Weights of a small GPT-style language model, trained from scratch on English Wikipedia.
Training: a variant of Adam for these matrices, 8613 steps.
Each number is 128 + 24 x the weight over its row's rms, rounded and kept within 0 to 255. Layers, rows and columns count from 0. Numbers have three digits each. The size before them is the row's rms in percent of the matrix's.

# layer 6 attention value, 384x384, rms 0.0301, rows 73-145, columns 0-191
113:150118142143147143100125118085121103134145083116144125100149100119150067098106114114163126133158179128119127147157162106106146145161114137122109102085118090128121137085157111124150153127168077109096135100118130113141141139138129137109120117099113130160107120132108123108118139106118093124131099072113163121108149128105104113140124202148117117153109130134124109122156124133143139147124120178167148134140118124151135149123121131132127100164092145101125129102158111142133126122136117138093122103158129120133096117143159095132143188134122098123145163101149097141146150122149130143
090:164129127120163121117105168139087082119107106085103123164080080159127153116172115130165119096084142113173109097187086156116174126115118127073170132119161162111131149133110116110157051117111136098140140182110122175094101111122121148132100154156101107124158162126124105127122162122145154130145189143134120138149114127144130139115134131109126114109138147104127138140140115115106142101092105110142164134131132124079135118136126146110120124181144095176095132112121112096111150117107128113126152110135159150117154162130118086118153141139142153145099097117112128105130086134116093134
109:145123110129178110117168133121132103141120128113187112099119083095114096164099119166146119141133126137154133191146133152148107107137160111130129120130142143158133123128141174167147126159143097155122134164111163098132125146093154150144080143161157103174103118155134078110147145127139099109123155126164164133124118108175115144146139142123102109107141135109138111082118134105146112171132131123125108140092123137114133158142116121142160129132078162122131119113170185166142105127101156119117133096129144060092134140104152123122102135120109134157089145097122137150137179115096121144
112:095134100142166097136108142147137159101105158165130146109136170107159163109103144122128135163116140100109143100122135078128143135089132173142098099173120143138143104162176131155080111103089133146141144132137076087124144133162123144118090132113150095122123128114140139161125096142149094092128142155120125180134151135101132105142096099116112100140109125142117087081134112116127188128113139124160115139141147159131127093105109130100127112151153145101132116152101146164174127116170159096130140143105125175124125175139117212135160099141155145099154180108151148139105145105123163123
102:120153135162094128086174118083148146112164207125127121137136105128139113118110153130138137088107126111151119122110104136145146105132144110147115133147132121119131131131114103158170121111152119161161156139104194125123178105113111161145123175111128146105128158094107094172144097175089172144134141132163123109085083108119124183115133106114147116141123094145137156160155123133146106118156115129106113162117089114098112108109147103128135153080087148119128145108136153113132125116118159159136165086153113161102110115125146092108154092147102130141145120140099167087106154137123144135
093:115138105126119107138190133142163135132140094133124145152120155109133188131166140127131129114139070130119137129093150127123094139123123160105122144138134107101104114144124090142124131138102156160156133151134132113090132124116133133119119144119108151126094140135124129169161077149110140108097129093120155129120144134151127164164159108083134146120158171158157084128169111137141098157147132145157112166108157136109134147145144155154167108159108137135101128168117142114128119161115149120112107136107118140104116148100148086110176118161113137176068138116124162082115121140121105123
104:136127120090146131137150163121164145106156103114082127113105136125117138149127148121099099133110154117162112134128130114084134132118136143109131135069136145117130115170146149134172148146133135102119134137130084149108153137159142205155122114133143139146137136148151089124121159162117096062159118112163107136108127140112122160118154134136126141155121095107122105068115114121134145145141136102153126130155160130131171081105109121085138101116158146099131141102151143144095153135142114149130139037149137088126108131095130146147133111136088138131130107085131105149124109129155108119
102:125126132134130120116155139157126140148090166147136146116102169150138118149137128117082126113094167102133141115122124133137140115091147146111147143135126110097165128124163184102165134145096150112161106142112059134116132120188108164127127126110139126146122118105107130191151095125124140102134102100139125145136155148171139130161097100141110133149123149118144126127092083093085160114129136125109123092129155141136142058137105120090121121140147105160129086120097190147133110142102118108128141151086122151108115150122138105101098124123170126134154148104110132143098163145129092142
096:109105143113124163122120106136102106139071111136117147138134073131118091152140124131094158091156144118167124109121139160122132132126146169123135131104145130134164151149135151132139173158173163121108138125120065118078076146116173136105130109154127116131150133136154103103134123116139080119107103142142123175149111140140098065110097163140099139147124116115156099118100130107173130100105146111121189139144120134100111137137141122170115125082174096092132105091183125125133108112116118151125152098148114090132121107106155082151075152136122139157087139099123099156147153102100076124
098:098106136127109161140091115122140127157089128137152135139157122145103078098124091106156097133124126085095143120107113108179180110148127121138154111155109147120149155167150125166149179074145083127103106137119128138152115145157161120134149133131180136105177108122122106145137129159110139140129134139127135102110159129132130094135072155114114159109123134097109103147123108134121127117149108102125137126172137139096146133110127101123166142147098166122108124170091151138161130151139160118138154133129142156096125136123147147146073085137134137094158098123114125135122150097117080125
101:151108120137121106115110118134070181111156106104124148121175132075136120149107111146116133156158152163102134139111096136130088118162139138133123145127132124144176141140109107150109172150113147148143148186108137089120120149059074140147144146121132134133114129116131151119143104132137147134124096143172156081089111081148097121103135121103146142097156147116122137126150161132124067106123107145148155137117108127126116179144124155199124165141132146086115087143130135144140119126154110120152090138109138144116139108126115087143123129149082122144098153144128123091109133151116136149
105:111111135130105137086136104136077131160085156137119170187150076137074116114155146185109143098145156141101139141132144106150183142137122140131087095159099142091094142106121080097099160086138119099105100210133167096137141124116107152157123143097173148094144139090114123132172140116127129150103139133154153128154138111151122130136147133140145073164180123145158095146147123160150130147129164139115150183149074156156134138174106125130113094197154144127099113156131173125116123142129122080087107155104116156123130118091159142134119106106117167119150141158132113124170101106144144136
096:138133115119112129153151145098110105123128148123128163151127123150147174153116111126116093090119095116092109098134146122148110129134102103153114117171109165192164112106107094116093086122106147167102176140102156108099130129120121145115103133110117073089103162116124114092127126168110138139158163110122163145170133127153142123074154131087156137139117125114155083110144160152114133136094110099118128109129104144141116153104152126156108140146134130070129133139126125116166114112142127130102137148108142090148171154169120115124149115089111086135094137117121100129130104166145116152
101:169109138132163092093096108151114127151139157145116149099166141141154155114146125155114095144121133142150126098138139084147124143123097152129158139157153126143145122128162138105161141122094119091130107098138140147093121122132150104135105142140134111166152081159151135132126130083125140153107098127079137132111106157053160147126129114131108142127107151122136128158128130112114160116118130103098156110157134137122149146110110118113103055108157109110106080129141124117058143132146162094119126120105163128140153126122120126143111106106124145108130107123131099106150103112120115113
099:113140126162172119147099152102106113123163109129142151091134140121155103123124108156081101142151124124118115131100151115147128096116136126133078123197150097136130118085144080146147140150153155173141122154179115138118161123134096116117072141154145163142127123144130174089141104134141121225146109116123137142113123112123102102142127125134127071116145108144124126120156137119119129133132116167133118091096117147177136189135121115160131087134139111116088132122160106137151116172159120119124120141141123106099134138145141136141142131152136103138092155095146161128141147118132185126
099:121109116142174100153121160111149136127097148121113112085130120148132115074152141121151183154095151093142134094135118088089094137131102164125133146101130133131167102119157120131157125094142106130124141126134123134123113134134131191130104115157144109138138134098100088153150165111138093138142115123074141152135138138109153113124148133144120118149106152114152120088135119099157173175110125114127084136148127113134109071135106131129166074133176136085159104089161108115111119126138108170131153111105131098129132125140120151103144177092143131147138143094120156139116116103113135151
101:099156109135104171104143120122114108119147137124096146147110124109154150165166117108097132137142080124140137135123083115093131185119088145136107147103143129121164106140094122181127125128135137138116130134126111151112100126153139137149130113146119142137166173149119117154164119136110125148142143156165148129129107127140077092097125130146142125116141133108126153106141093157141110099148110138097141158140134120147099135130147147140096204110133127102115141122140121132132116142168130135132160140095127120098136140113158107147089109136128147069123117150130130070155136117127173123
093:143130129120171117206086111147064087152093108113153125093152113109100115197123121131124132110155136128129137108155112128141096136155131085117111117143140145132136143108120119093121093133120124146139121119121193127118132147154112107125146130146110131078121090105121147149120106096150124158095090118140142123149106112171120113099127144098106156122132105127145112108136129131179135128106119142128129154094099110133093097131121159135141144142125159148146161164128115120122102109151094155094149128100115144140157091139147136128059116106146113140146199081146102138118160134104089154
102:169157125142072125122179122088134162137151109124152129146146142131146102138110112157121130139087119165107132137186100155088120114127121098158149131130142116181117125127103145132148146179131150107159123116073153134089127103082093091139085138157123121126121122132121143105106104091093159122114118135143112160071128107141123128152107116132069171088111146125168182167129132117160069140123117145111110097116084125076097164147137147160096129084091107184160110114139115135113113115096110128142161128146113143116139105126162045102124074149120125120166163143129141123109141144159131122
098:099167119138185115151140187111108096107138082124125111141135112101114152137134125173148099139157083087128120139118150107137145143160143153084112137139135142121063114134144132205071149117116154130117101141174152136101149141140115164102102131109152120131158160171134106103155142155133076152147132152154162131144123121109128111098170147147120097168122117150107112115164140159121131131175134115139125110140150121160133152110168119106143129131182175115119133166126114162152126105134106092090134142130129128123141140116133130167128138141104141108090110175120146164115128111131117107
101:164127114129092107156130132159182096145126125172138088107103094141120134166106156114123129117149129113144132131141144132064141130099130182090124155099168092131105129115109156120155121153087150145098134150127107133130161101181119141095121123159125142139135124114112112158137129189171126137168110125134199169133113133127132131099140121164137137129129106131135109078099096130135144114136114139135127137107116156157137121130116154107130091107150114116137096105153095136119098168136133139141085094148113100149105128107164108120114158121160104074130134131131112140172161116115129145
099:148130143099127149131132117160136137144059090101086084075122101153110097136120107090133142139068127140146157155148114180114159128121149128076198119084165084156132124137124118152133126136137152127146121103161106147147087153112122116139092116161160099125109125163130163138114137105121148100124110140146154194126122155160164119127143135152106140147128139110110122119113144106142153137155116102111123099134174122115142166127106130134133130172156129146100096132118113129122135151129099121145125123139145141135127130097145103085116092150160107112115173111129104143163106122107119127
105:131100132115140129166095168139125114085147126117126142111118128155118158148132131157114145135143130131122129144103102135113117135122137096174119110134096145131180101093120106137164096199129131150128119125130156137093126108117075121108159114155121165110139148149105112134112154144125127136167107138108185102130111134134116122086137159120150137114140072128095129092188099115177131116115083105135194136112132104124137175125115141136118175120081130092144132085164099139120135111131125140172106122142164106181152105170158078178117114129101137100112084129119159158123103099111127104
099:141144113133161101117179089172135125124175145122126138141090109124163161128123098153092076085102117158159106121108065150109125119116119152147095134133099153131145097127161106126107094129099175134158169152132128143094141101142130100132132161136125124148125134107100130082141143121142097115150141107125119134164127123120182132122134088132172154109157123135147150121155147126126091129130126144124133145110076110113109128108133160076122080138154119109129141129139081147135132151126171152164071107118132131110149172113149141070114126193124120179173105129130177086126085133165155155
108:136103111148118128145106132128116128139113131103115109123106132135112096132110102106170122137109104128150118106172131111170140122155117128114110140122103148126094145145127107090130097146100131126133127110120143124083115109152099139156132135145156135127083085141142144199114148117145172096121149129105162111133125129110124160128158118126131160113114110132104112111125105139112124123117144125125119137156142117098100073134147152066121123144144115126163174095104088084076126115149131167110128110157141128114167096112166108138135105129157151113168102093125152147120071169134092144
091:107121114109104103175134138135156187123188132142093137151131174133147127143148135170065123115155124105108112146111116121151092135143137074154075137115115113126143132108100131108131171108168151121148135147121104110147121146109089116144149125128131139112164104117123113080100136119127105111103115128160074089134102122121108080129104106132107143166152154141148150137106161134167125117141131114150079124104130149099125140122147111173113151096128151113153147117094156108134135131114140183139169131119103156140146157190161128137119137143110147148097147124128108101103088096108164133
105:132109133140120134126198103129138137132166125135146130142118116139134070106145127139099080119154137120144114143114129109111144113135093105129137143143137156155155097113149051222146114119137145130154166106130125148077106104115137098113140148129130155129067151103137128155131088147167103150128099109092135113136144122086136152104086117133156109113111121118140146170152130138117144154137109122125114149127128132119140150148130128089156128089112107137163131116150142121142122124096136186153173158159125105108119138159139089124134140089163126115149114117121123122096182147154142110
097:112129098133179124133181161125065152125162163185144144147121126139140152142122106131147095150114099070143135084103128142142131126128125116150125122138081157086163133142129111182105062115156147160120154137115118121098139110123114142113124161138143124099145172125157148125134079127140141171137171122083115125158123133117077148146135116140155128125127078154108112127137116167089167108120132108141106148143107149126128114118152108143181107157182137120084129132094123145127125122132151148123133107154131137112133128085109173112132117143113104166152151104124089125132127096120137146
112:103157106115105132121137114134155135100163143146155168141152129103149083117121130140127116115141140118082116130062089139153117116135139106155096127124087123126119122094119073125121113115145133154137156119087098128132172129115161065134114134082129153136083128128093113113128127148115096150153153138147115103102118111133139135162082156137149115130096149155150150138131145152155093141151162156142138148128124116086128152117139122134146176108089189119108137099127149147174116128093132131132150123097139159142132141177157148098083147084129123136131091157142101112085122156163149116
097:121120139134079154138096146107135149124121162116121112114123133137139139136139156119120142125130110123130125108100086116109135129134104146164123157108099129128147108164132131139120162182115102143139179144134142130160118097118125146147108109125107128133148123108103162144127113136130142098139156134143122093116157116145082127092159101138110180132126105141073123110115161118154138126132098120149083119130115145102159057100154144162078181157091115128182098155111083091118149111140120159136121113121152148151129129140111153169127172104146139090127104153131168097125086106119120146
107:119116133082164137100105104143102137117172081082144124142114127134120128175111147114148118152139134112093118146144087122160100125107137112136099137125136145106160131109135139099153117136121072123123107131110165125158123122068188124151139127086111131147131151136113124137112144134063172118157194158146168112141106101143136107097107149100142096080099156124162168145146147120128057122126152138113150119134123107104154138162116143122160190110085118116120132119095127136184123115134145108146107142120092154140135160163132133100150145079156128124082162104113115165162172191168165133
102:154121131118092151170124080126145141172098147122138146121154126126167111150116117144096154113126141128139131136119157123116147121117159133113141129117142141121095130087163081081090126086139141134145186121139152067114137181214179113135140113129116079141161124099137105153145144126153156110085135130117114107116140140133122083150156094111149109107107103114129104088130128135162158174141141123094114182117114087101086143129144134100138071170172196096153127153108108140083120126138131123100141079134120137090129138155124133098123126081111111155111109158138152112138168105152093159
110:109166126097167111137119151142160105109139123120099123153095182130088190138121124103136113121161115139123119151148165132134129122098117098163094106134096136109155114135121142133149083178097151097155100137087128150085087074105079143131108137154134125114122156193156131095121145153107178090150123145148153166128108144104135195101168124125103146146137085153097115139162145089116114104124123125123131083103165141141168076128133128130140137113101119142144130094109132120124123111121117106140101118139151111152121141145101092155177095123125124126073117104127145110130060096104137115
097:130131130115165117074114143122126108132134115142111130118139154105116088114130175136123117130113154168164150092130118112156127122148140126103163141137181119117123117167162134083155130115096137103159116164160137140118122089062115123155109090117147112138125114116128126157148118161120106181093114137114138122142128162123151118162139159092145140165128147135144135112153141134121164160140137141123125177123166144110157109135115152132121143132069115148091088151095128159138152112118167068144142129086140143134124082143097112151102152079141130131098144193160114172137121132160180088
106:097128136102139120140134163117153112104082167141151180146101146139121095128114182147125127109139104134110104103118129111108116128170119162145119129137107163084157155101130088115128143129110156123116103178129170138139172102121105159151129123139090170101105128084097134131147127147126151126143135081131124050157122121094081127124144093131104152157113108119135109145098096146123123143139125129102127131155096168185119075074143121076170123184149162088104109152108099104145134122140169122065112152130100121141131135150139132125160147130121092164140143091149138098124099110127108165
110:089130109106117117107109076127154159114152181154158128147142164158110113159130128127105088127165120138116125142113156108147060122110135099180097161129094151122082127147085151115109142078128119118140145084124130116134168128125121086155126153070140166116111120130177135104110128130098142129096140144173088088122112108129128144161100118140111130138137137154108177144110130146161079119127165133144097112135133162139134112118141125120151135124093147179128108104074162140136113105117150151130128104136102156108123130180135149120142129133152156142119127140095137112149113158101141169
102:088142135107153097120107128163128095124147109162141194104156137157135115083113128155107120120163105118116111158100102097176124149126087110132112136120124100119110138132132114173131118173108139130111111117157124130137140150133145112128202116105147148150111113134155148155156121136129074157137131143099069132131127138079159089122145136134132103097126174120121122102162097156175069119123130126159109142122161151110142170138122114122150132102070139123116167176136132126145154115095125146134138136107122092181157146174180116112131136127093141141114102152114120149138099138150179110
103:124139162161107123111103139106116127130099136168136117188105145122134148138117114145064138065104102127132116161102110142118164155130107141151114112162092130152114141139137143107136166145147167086150118200114124120160114103139136099136124115115139110134152109082130124083125119110153149142140142109142049105081150151146138087168114107125146176107141134142136154178098123087116125108103124102130112139079153123095084166079119125109143141161120098136099142143130111149151131159120107135118130148104152117151098122116145091133154107166131110164171073120120135120109102137139123159
103:106120144108149158143139180126164160125138155134115158156130146114148129100139126127133123125131094114121138103163143127151164138134115092098078077126127159098178094140124110104149093137163123132123126094130169108139123141120104119117141113133111098136086131087114164145124121122088157034165157115114136119101122130113118123165127124107096114160115119132129103112167130130108114120116139113111092189150125120101140121178120123112127161130153151130150126137083129135132130139131156148113166118141120179103094174090152108131181096128141144157119083141101119129145142083133118105
104:123102089143143137079151127118053104130085139130141131145105137114111093136105101123120146139124191115147132121200096196112112140142123162145126127109124180141118125162141121144143159156140198121138138171113150131120112084151111198168107099133166135101146144101149129130118151134162132115142149158138151114171073149119098100142143096108116150128100113138124121130123117132114131130119181129128118138139101121123154056106146118081123129134179117145192125148119094125099113128123125140124131116087130116125143116103144146092109116122139121131140149110144135102081152122148084158
104:128114127116167128122138159127071117149123091110093095117134134110091145145107139092148114108144151152146134128156140154121117141151149111067142127122152091154112120119128197086139123132127093083152157110182116126176103156107120139138105107100141100112130111167105156094128136108197130099138109114126104162162129130115175117112156116123094142167142153122122111080102183146098161083107140118126108161150152114138133083128142118165111151111150099151091114140114103119115126108140112152165087108094106126159137131126144121133134194096106124149115135122119092130142155179147111103
102:147115122098096125131132127100146138151105122150094089133084098136139140093117080123161146105072189135128114116088172155120148107123140127110156156094143128107127149173118144092103122113161133117134127147099119142160136112151181141112087120119171089127166097143115161103115151107135138136107154086117127147126120149173115078148106121154123160121158123089154127160092139099092135110116141098089140115110140132137103109128108130129145178132161130146132138135110102121136122148132149108150111082127093145163153171093127141109114094127145135137120159131132115131148172127102090158
105:091147146121212130163132185135124086134118075128109146151152122106122139134109144143144074130132141137144141132141117130161175146146183152107152106134135106083161126136132148103124184145113145131130126144126049101124119135148140137132119090156179079129118097140145111144149147121120087052158150090105123165147133148126155059143144117127137106172103137111144091115138132139100115125116150117151155114121144112127130142141117100122130132171200130117139140192130125119156117142125081102123131112098127139126092142073128123145099128114110126129117139112120117179117143133114100125
100:141111170123132102145108146151135144123116109137110134109151179143112105096111159130137174155091156139167139113187125124157143145121166161155174127116189120153053107146131191142127120122123106069165103131107119135159093112138085154119095138100142105130123091135116126127109167144127105135121079179124113153093125123088180095139118150120079091144099117134133136063112148126140118149115145150118126101124119136122134135150110136098138115126092105146165118138143132168125152121137104157109127098119120105137117134123109148133112119128147119136120160116118101164074121118142153116
100:152136120092164154103135141128134120131119076112137143089090084139134136116125109143115127102103121161119116131166146144122162131128151087050147150104164132135144109128119109189151118120174110103129154117120164132156110131073127114093172142128115140162112163153108106127154148092149114120152123144122121144108098124156150098112092135128094114074116130093154147135122156108139116089142082137167174159166172105107100184144113129185128130112141160176118097094143120143156139115121157149131155122119113097138122147108131107077108186147146124152080137153136075132151162131150104109
103:166146117125191158132141089145095115126147109128155133120128127136103091180113144121089106147137075131086134148173110138163121090147091122129133104126105121143130155125107188113119122136122132109138116126128187153146108105112138102143170118135109172094115123131137125113130095115153113138119110105070181093150117127163122151133133136107156141156145141148116119115136130133178118107111135124103110085092130157147186076153136132113131123166153098187151149122100180103115110113106082117114077161122129095137106105090149118113100120105142152130154136124117148158117113096106147133
096:133152157135122150111131096156158148141131135138100132139171131118120112145141191135115149128146144173146124093127117142119129086127100143138152086124103099101135148133105086134105149062133114158091124101194150138051102080122134124149124097139112160101143150113123115141154158113093096138122086156121112133110122148121137152176112162118175120155126132134132103103131120141153117135149126169121141115173128118147179081142133124168126129144124152106149095124144110108110164103120134075142137150137113130138140065096087114136128137115123098092126099150111155143143101081111169124
104:127158135152117151164133129126126106147111107156094110133150115141131101153121161077128160174122135121119153164125165116136116130133150106158148149134173089148122142118114184138091177156127141178163106125096089145147099151153133154113128121129165129141086086119097119127158095113065102118138096117106141162141149093146113091121107125134108122139144100119132159105093143127129137131142131116141147095107154101123143136146119106104110108154128151152140149145098125102167100141134097100141147170105128159112152121119152105114119141112116146084092179155146141142104117139116122118
103:162162134163061086118121117124140108109143107093156088123093102120133138138129109176139114146145082143142110160135110126153120159140142099102112131099190133179115113097092153159114095168137161134166120131128138122092121094106137086145086128138149114165099129154115147114127129122100146188143145148152144151090082105148150097126130125127126133129132142141174166125125131103142091176139113136159116117110159090106128159141154133112119125129076131128107131086124145119106108130112157106147132110134134090178134145132150124145131198141138154180139174115111114127120185148095136164
097:124119128145143135094140108088131101153118133160145131183137158132122143104134080129117139107113205100094146140085144139126104124154162146196143118162133145159106128142157136159154167141110126121131111123136116119138130134116087122087098155130158118117133135108117092089121122128141093095137084141143111107118126109087170084136102146106135136160125146154149158163147106134094114149111157149122161102126130150149110135106117118096105106141100150048130062110153123140185128101113156153108106131144139096097140140144143076148108103129117098122128097099126147178077180103172118140
106:128132106143150144145134131122171109139132098111088120147135103126118154106147146127116118103142116147116118133149187117098157152123070136113154096149116109150123138111178120109087132189117083167109100075159128105092137124147186120141121101134130171139147088149153155122123137124169149119124122143108143141137165129138130126133107106134167159159110084128138108104131108149084147094128068101119127087147162106127106107116127089077120109114114108127119152133146099095101153165131142121140080154146113121180151078133125093119140122126123120137154101104125146152105066132145121122
093:124094127111107109092160137112131149136127137117134096106125131124168125161118112123139080141117125119142146146152131166127105095121143112093129139117165157132108099102107131078107095109082099107116138107121138125140119178124087122137140160120114146145084154158138164120146149145103165088134131123112151138122124134183123150104093120125126176119155096141116140120105179101084152106115112142119121105137166166132160130131132109110114120148150110165125080118131131133117110148133175113134087152102135091110116078092100106114152132115123145094151117135127166105178143143134158131
101:109111110124103120097122150149130124148101156143127208140169119163115120116082118107103163143140141118152124116151132126167171148125118127129113104121158120102132132183120162085101140111117159111097101177136107136154115154165132154142133113124124101172172134097170120146128118073108127156111137155122080139114148120101117101151130095137097172160110116137154129172134119135114064143130126095124148104162106158129160097142132129166186130061140087144125115152102136114153171144144117178107145143123076161091147140106127145127130127126148136152157157113105157140123156100132132124
105:159100124106067136154123090181167155136135108134098082103132133120126119106156134127110164136113112144141119150164119156114121156154100121128183130103150106141094126093143118170122151170117104131120142144155136120148139111121108163107125115146117145171146106141085132108094122164114134133125161122155143117113169135126161108070134149125126137067168153144104137097142166131143151097122060125166150140116151147138159167119115133146109097073125153110093129111115141124127125136100112137150127114122142097178134131156163107089083118173101120105124092134155101133159094130139158091
099:142116126120135143115148135122145124120174088108114140163144110093140096121099089141142156135146114088091125130099116134106077122157127131171128142144122166148147071134130121159154146135154169149137149135105132110117144095101122113120129134117151110156079161148128077142143106144166127137145154149131154081092116099104121120138118095113142120107143140142155165128142143174140110133145139123103153109117117123128090191098153135129139151119149136115123144142137089152173123155130175143163135109124172119101117116124164163134181125138106131138084139137160138120102187137128128123
106:190137131112162147086135107140125150117140089162132127137097147097090058125143107148158129125159107129131138165136104157128129120142070141163121114174139105105129124116141114126126108116144130144109134136146140142174152095075170109086143136110145152119108189156148123170139080074127150138120110142133128166133152138126096126138160096105123171125146116130122118133118132146134094108151149136171164132123110143116108175119116108124159121137107120152146122161118105085171118161162128122092136155155136151075116140156132143133155121126107091088113129148115125131140148143116159150
100:139133119123155094110204064183124164099147141135100119105113125127135137122144153086157110146119104110156138125158173129139132140114135182154113132126108095161143180155175108129130102128106147101191133142107158134146097119120107128116156140135151114111136122091156076153163106162095115130143106110158120133158159131117100154087106120125138086136127148098124134175149168092128108151155161149110136119128107159087117157130127141134140142170093122107149116146098154170128132107105140137109145117122130133113119107121125099126102129122128119118080127150143159109107147172155099158
111:110100142149125129131169118163111151138109106144117081166121125117127113162099109126137125158120073135097111179085119145148129142105138138147081074133159128132070158158134107137121143120124121130153114123107195107115095118057077079124109154113133160115146149113120124129137119106106178135128160144153139153129144115172135134152129120161106181157116137135138123112130147123149146135125160140163114166116112130111140152121129112138086115130088132154083120138111123115091118122133134131122157171185137198128141096154153094135093143113124131156155162104128156120086123171164152101
107:110111113122087095123144113151147121109137121103122161125109117123088099160122138164098090140123118136090116101157146174095155097150122140105124140117146121090120105161160151173097180115125154145074088133099179187125167125137116116142166108152152148120150091147131115121148108139108131160127128133145195131148140095126111120181150117126133152134132085132079117115174096178129102108140101124101150103122130127110120153136143134092137141099160120117092143148128152158146129107122093127126155134113083091090104107119092133155084102156145165069156145123107129162136130130155112152
107:151142126122084125140145131072152156133086149155131163101170126148155115133131146095126174102086136141108155124083133128170113121107117152111152153167125129164113140129127108101147115180130097109128111115171113109151137145106142094167110127082138087159101123100163114146120106151180129113113181116122085140088129134155126155146121135149147112159128136131130150144106143141140114163133157142108121139113145151089133132127108122154145152158153078182122133079146169102129143125126160122135122099136131096089130113144095129137167144108146126161098116140132109142165161097147078131
107:085135116133097145072167119139104157133121183142120160091154133114115145148120150152177186130137130149119136124111121180142116121105105126106103111121119093171118142147132063085113164159103130137193128139137114124128097175087150115184147149180170147124110113138122113128129093140149101130114145138093103115111110123083118152162116133125155136098107110124132109111140155107117108175125106082142125132183107103151141110142104122173123147140133081103110129154116110158110143103118128148092139114118116118139119157105116123129108121115119127131145081128129127109162163170130139111
106:115144138122196153179115134144134096143113122139101108179176121112098137127157121171168114125111121130120138120142121140145139114142110132105108152129106131133073139156099112123123194100141136118095138110149124141108103145123085102134131138147138167136139109135144080110102126172087139126096119128093086136137126112078090199123116178106112135149124119145108126124085158128105136122129114096107139158173155153102139145136125150120150113147099108126100138120133135161124125130118085119126144162141141151166124097080093117124102134112128147098160159104137140099097143128120159053
115:199099096088097149142121108127125134144171125127113121126139126130143165140106153106148117131124098111122119162150100137151149130165099102129142111096118150092184167148085124115112095129141145143131123116130114142113139103074129136116151110133149166148110117120142151123079173162113125096128120104147160122111107131126132157127077136137155155121153179145135151076083142141130137072112137119163137115131124119088143134131140161113127168080091144116144133165087116102153116143134111093168112143111108152120132091109144165147182103077091098109131170124133078121091119116124140159
099:135131160117118175079108117158136122109133112164143108091104118118145137169122094100113152136127146155104133137140106153150116128164134115141161166142132055130082134142094126118138161145156129128115145099128169127149126135118132094129129113106147120150100161133142153132097125152067128113115138147106112132136180125107109184142168157154146127126072123133163105138152121113142094142110172072169112135154121117164091107193133099182129123155190161131122128106083153119142115121144129134113146103150130106123143111133124085110131095124105117164132105157138118099142105131152149150
101:083136109109140109134124131138096112142109122141125113095134135098147127164140137085121166091170147122114124105146146180144129148111141167143139122128122132146134159104133105127125094096138199110087150149076122170139157114154150108120097142137149118119148149121112126146148141107069088048136149121087154139131132135117115132096116150119114114162128088109109105128126114136155095110109106160133151176102098140121102130141143111125156099117164151103126131120131121150152130107161121120103161115145171132104151128158132150117145171133121177144081058137096087098115109147108109129
103:170090130122107154140131098127147123167157082127131137106090085097124130130159081129105199133123129153160119122140096176136121128173088110175118135059180148125115141144128122124124143123119116119106104137136103117187156107105141113160151137131111091114145167109082113135136102179070169131126129127132152134144106125106144116110152134097118132155094120134131161145121138139145152117098189131081137191141089133135108082132155169114130128106185132166121122081120103119158164139119141121104119120155094170126136140105109145175119123108098143136134164111146117110119123121147089206
115:110126094127072142169083126138170136123141118086134223109107130133110150112135100142129151140150091135124115126110126104141149125127156064139121155084137127121113146145137166131119116130151148126114163123087147158144154116154153144124110120123145098153152154092158117149097142134104146121127137148127104124061151139112124096152142161088150054088144125098090121165119144116130131097121146151115163088153114101194127122128119136184089170143130135181143146118135163132105120116128150127167105092147095104121123145146132157146145090153147134150141151177135153148121137121136147107
113:141128132140119105150147145157165157122163118148137150111145117105175125127099168119134169109124105148124139158133121128150138117114072144105084129123140154114145137122134103118108166120151135133122103125171087104144139138134136073138142125131114134108113113137123137132139148106147103111114168149126150130127123126135121122125136119142131198118127131129106130094121107123142110097101105110170118132091106105119121116140139123116144146087119131171135130139118131120138130136181066128112124119135158126117133120153122183120130126090116104117131103091140105159178136138121114130
104:123147112091130133142101155093177079130117106124087169152153123132121184111165156128140130115102138123102137138093106125119121136133142125129172159137101163161158107155133152141149129152143118135102129121117110139089122117150091135163092104146075161111092084162137130077108112163158120150111111112163081084130180139124112150154167112122142089151137153135131153094128143128141121151103116138136166144105141125158132174075104111145122115144176146102156134126130144169113142101132149146112146141090105101122108172106112120139136133110135116160139111165135164111175175089149132076
107:115129127074171114177111137146111129137154109111140179119136138123109134129140084153153120132159141097116141105117160106155112139126125114181125126097137104100115137047133080165129091092153116116179153117137115126127113146082074153133135114149068141093155158162091151096165149132148139148119114131123124149148119134134131130124085144105113136107124102155142115121116133095126136171122095145162165175153154126147122184108155137118092114163111147140110128156114099137089134107099126150134147073148114134159143130129119152163089141127105143127109118129138115060151131146138124095
106:126134122121130102090117098109122132103140121111117163145112139154150094136113136111149098147092128163109129146110122091138076143141091156130096083122082100119173132138106138111103095141128116108164138127106098118134135153172154137163151150159132168122156131114107142074140133109107101150129160102115117146127155132131144137157095169125175178074115105147147139113116103138137143107140143106113142163141093142103132139117142134150148110131121107126117123148145136111111139132132128177161198148152109113108110115118098168114099107071161112111119141091095091100122166126167131138
106:162141147137132148160134137101136096114100133098133155146111137118161100150133141150157078146146120157130146111144117189123160122132131102143149117112178110126142129137131103089124143122124150096116100109115144129101135170122133067118139133093128119162156125101118085073107133123116140134100114125145080143129135109135116105139171142099111119151122133097136122166115167158147077115132147135086155115137103099109134085171110115109166126059131101174113141095146143074111131067099139139131120110104088158140126133149149160132102142104129149129141125135102094116147115098141054165
115:124122120150109159112147125118132138109063140128122113080141109132161077118096128136130112144106126158147134117094117110131159150137104169095128108160141170148126130161164111119142107152139132136129130122100157116112069142102146087122093134092140159125123098159159154156161161085162121075114184144132154157099140134153157131129097137147115112144142112113166120136107121122140107141131131135111147081098127132113156163154126121112168147130088124142108112124155116108149123098133132125095135132145163165082172109116156096097101114083133159069120114073106108116121173118137132082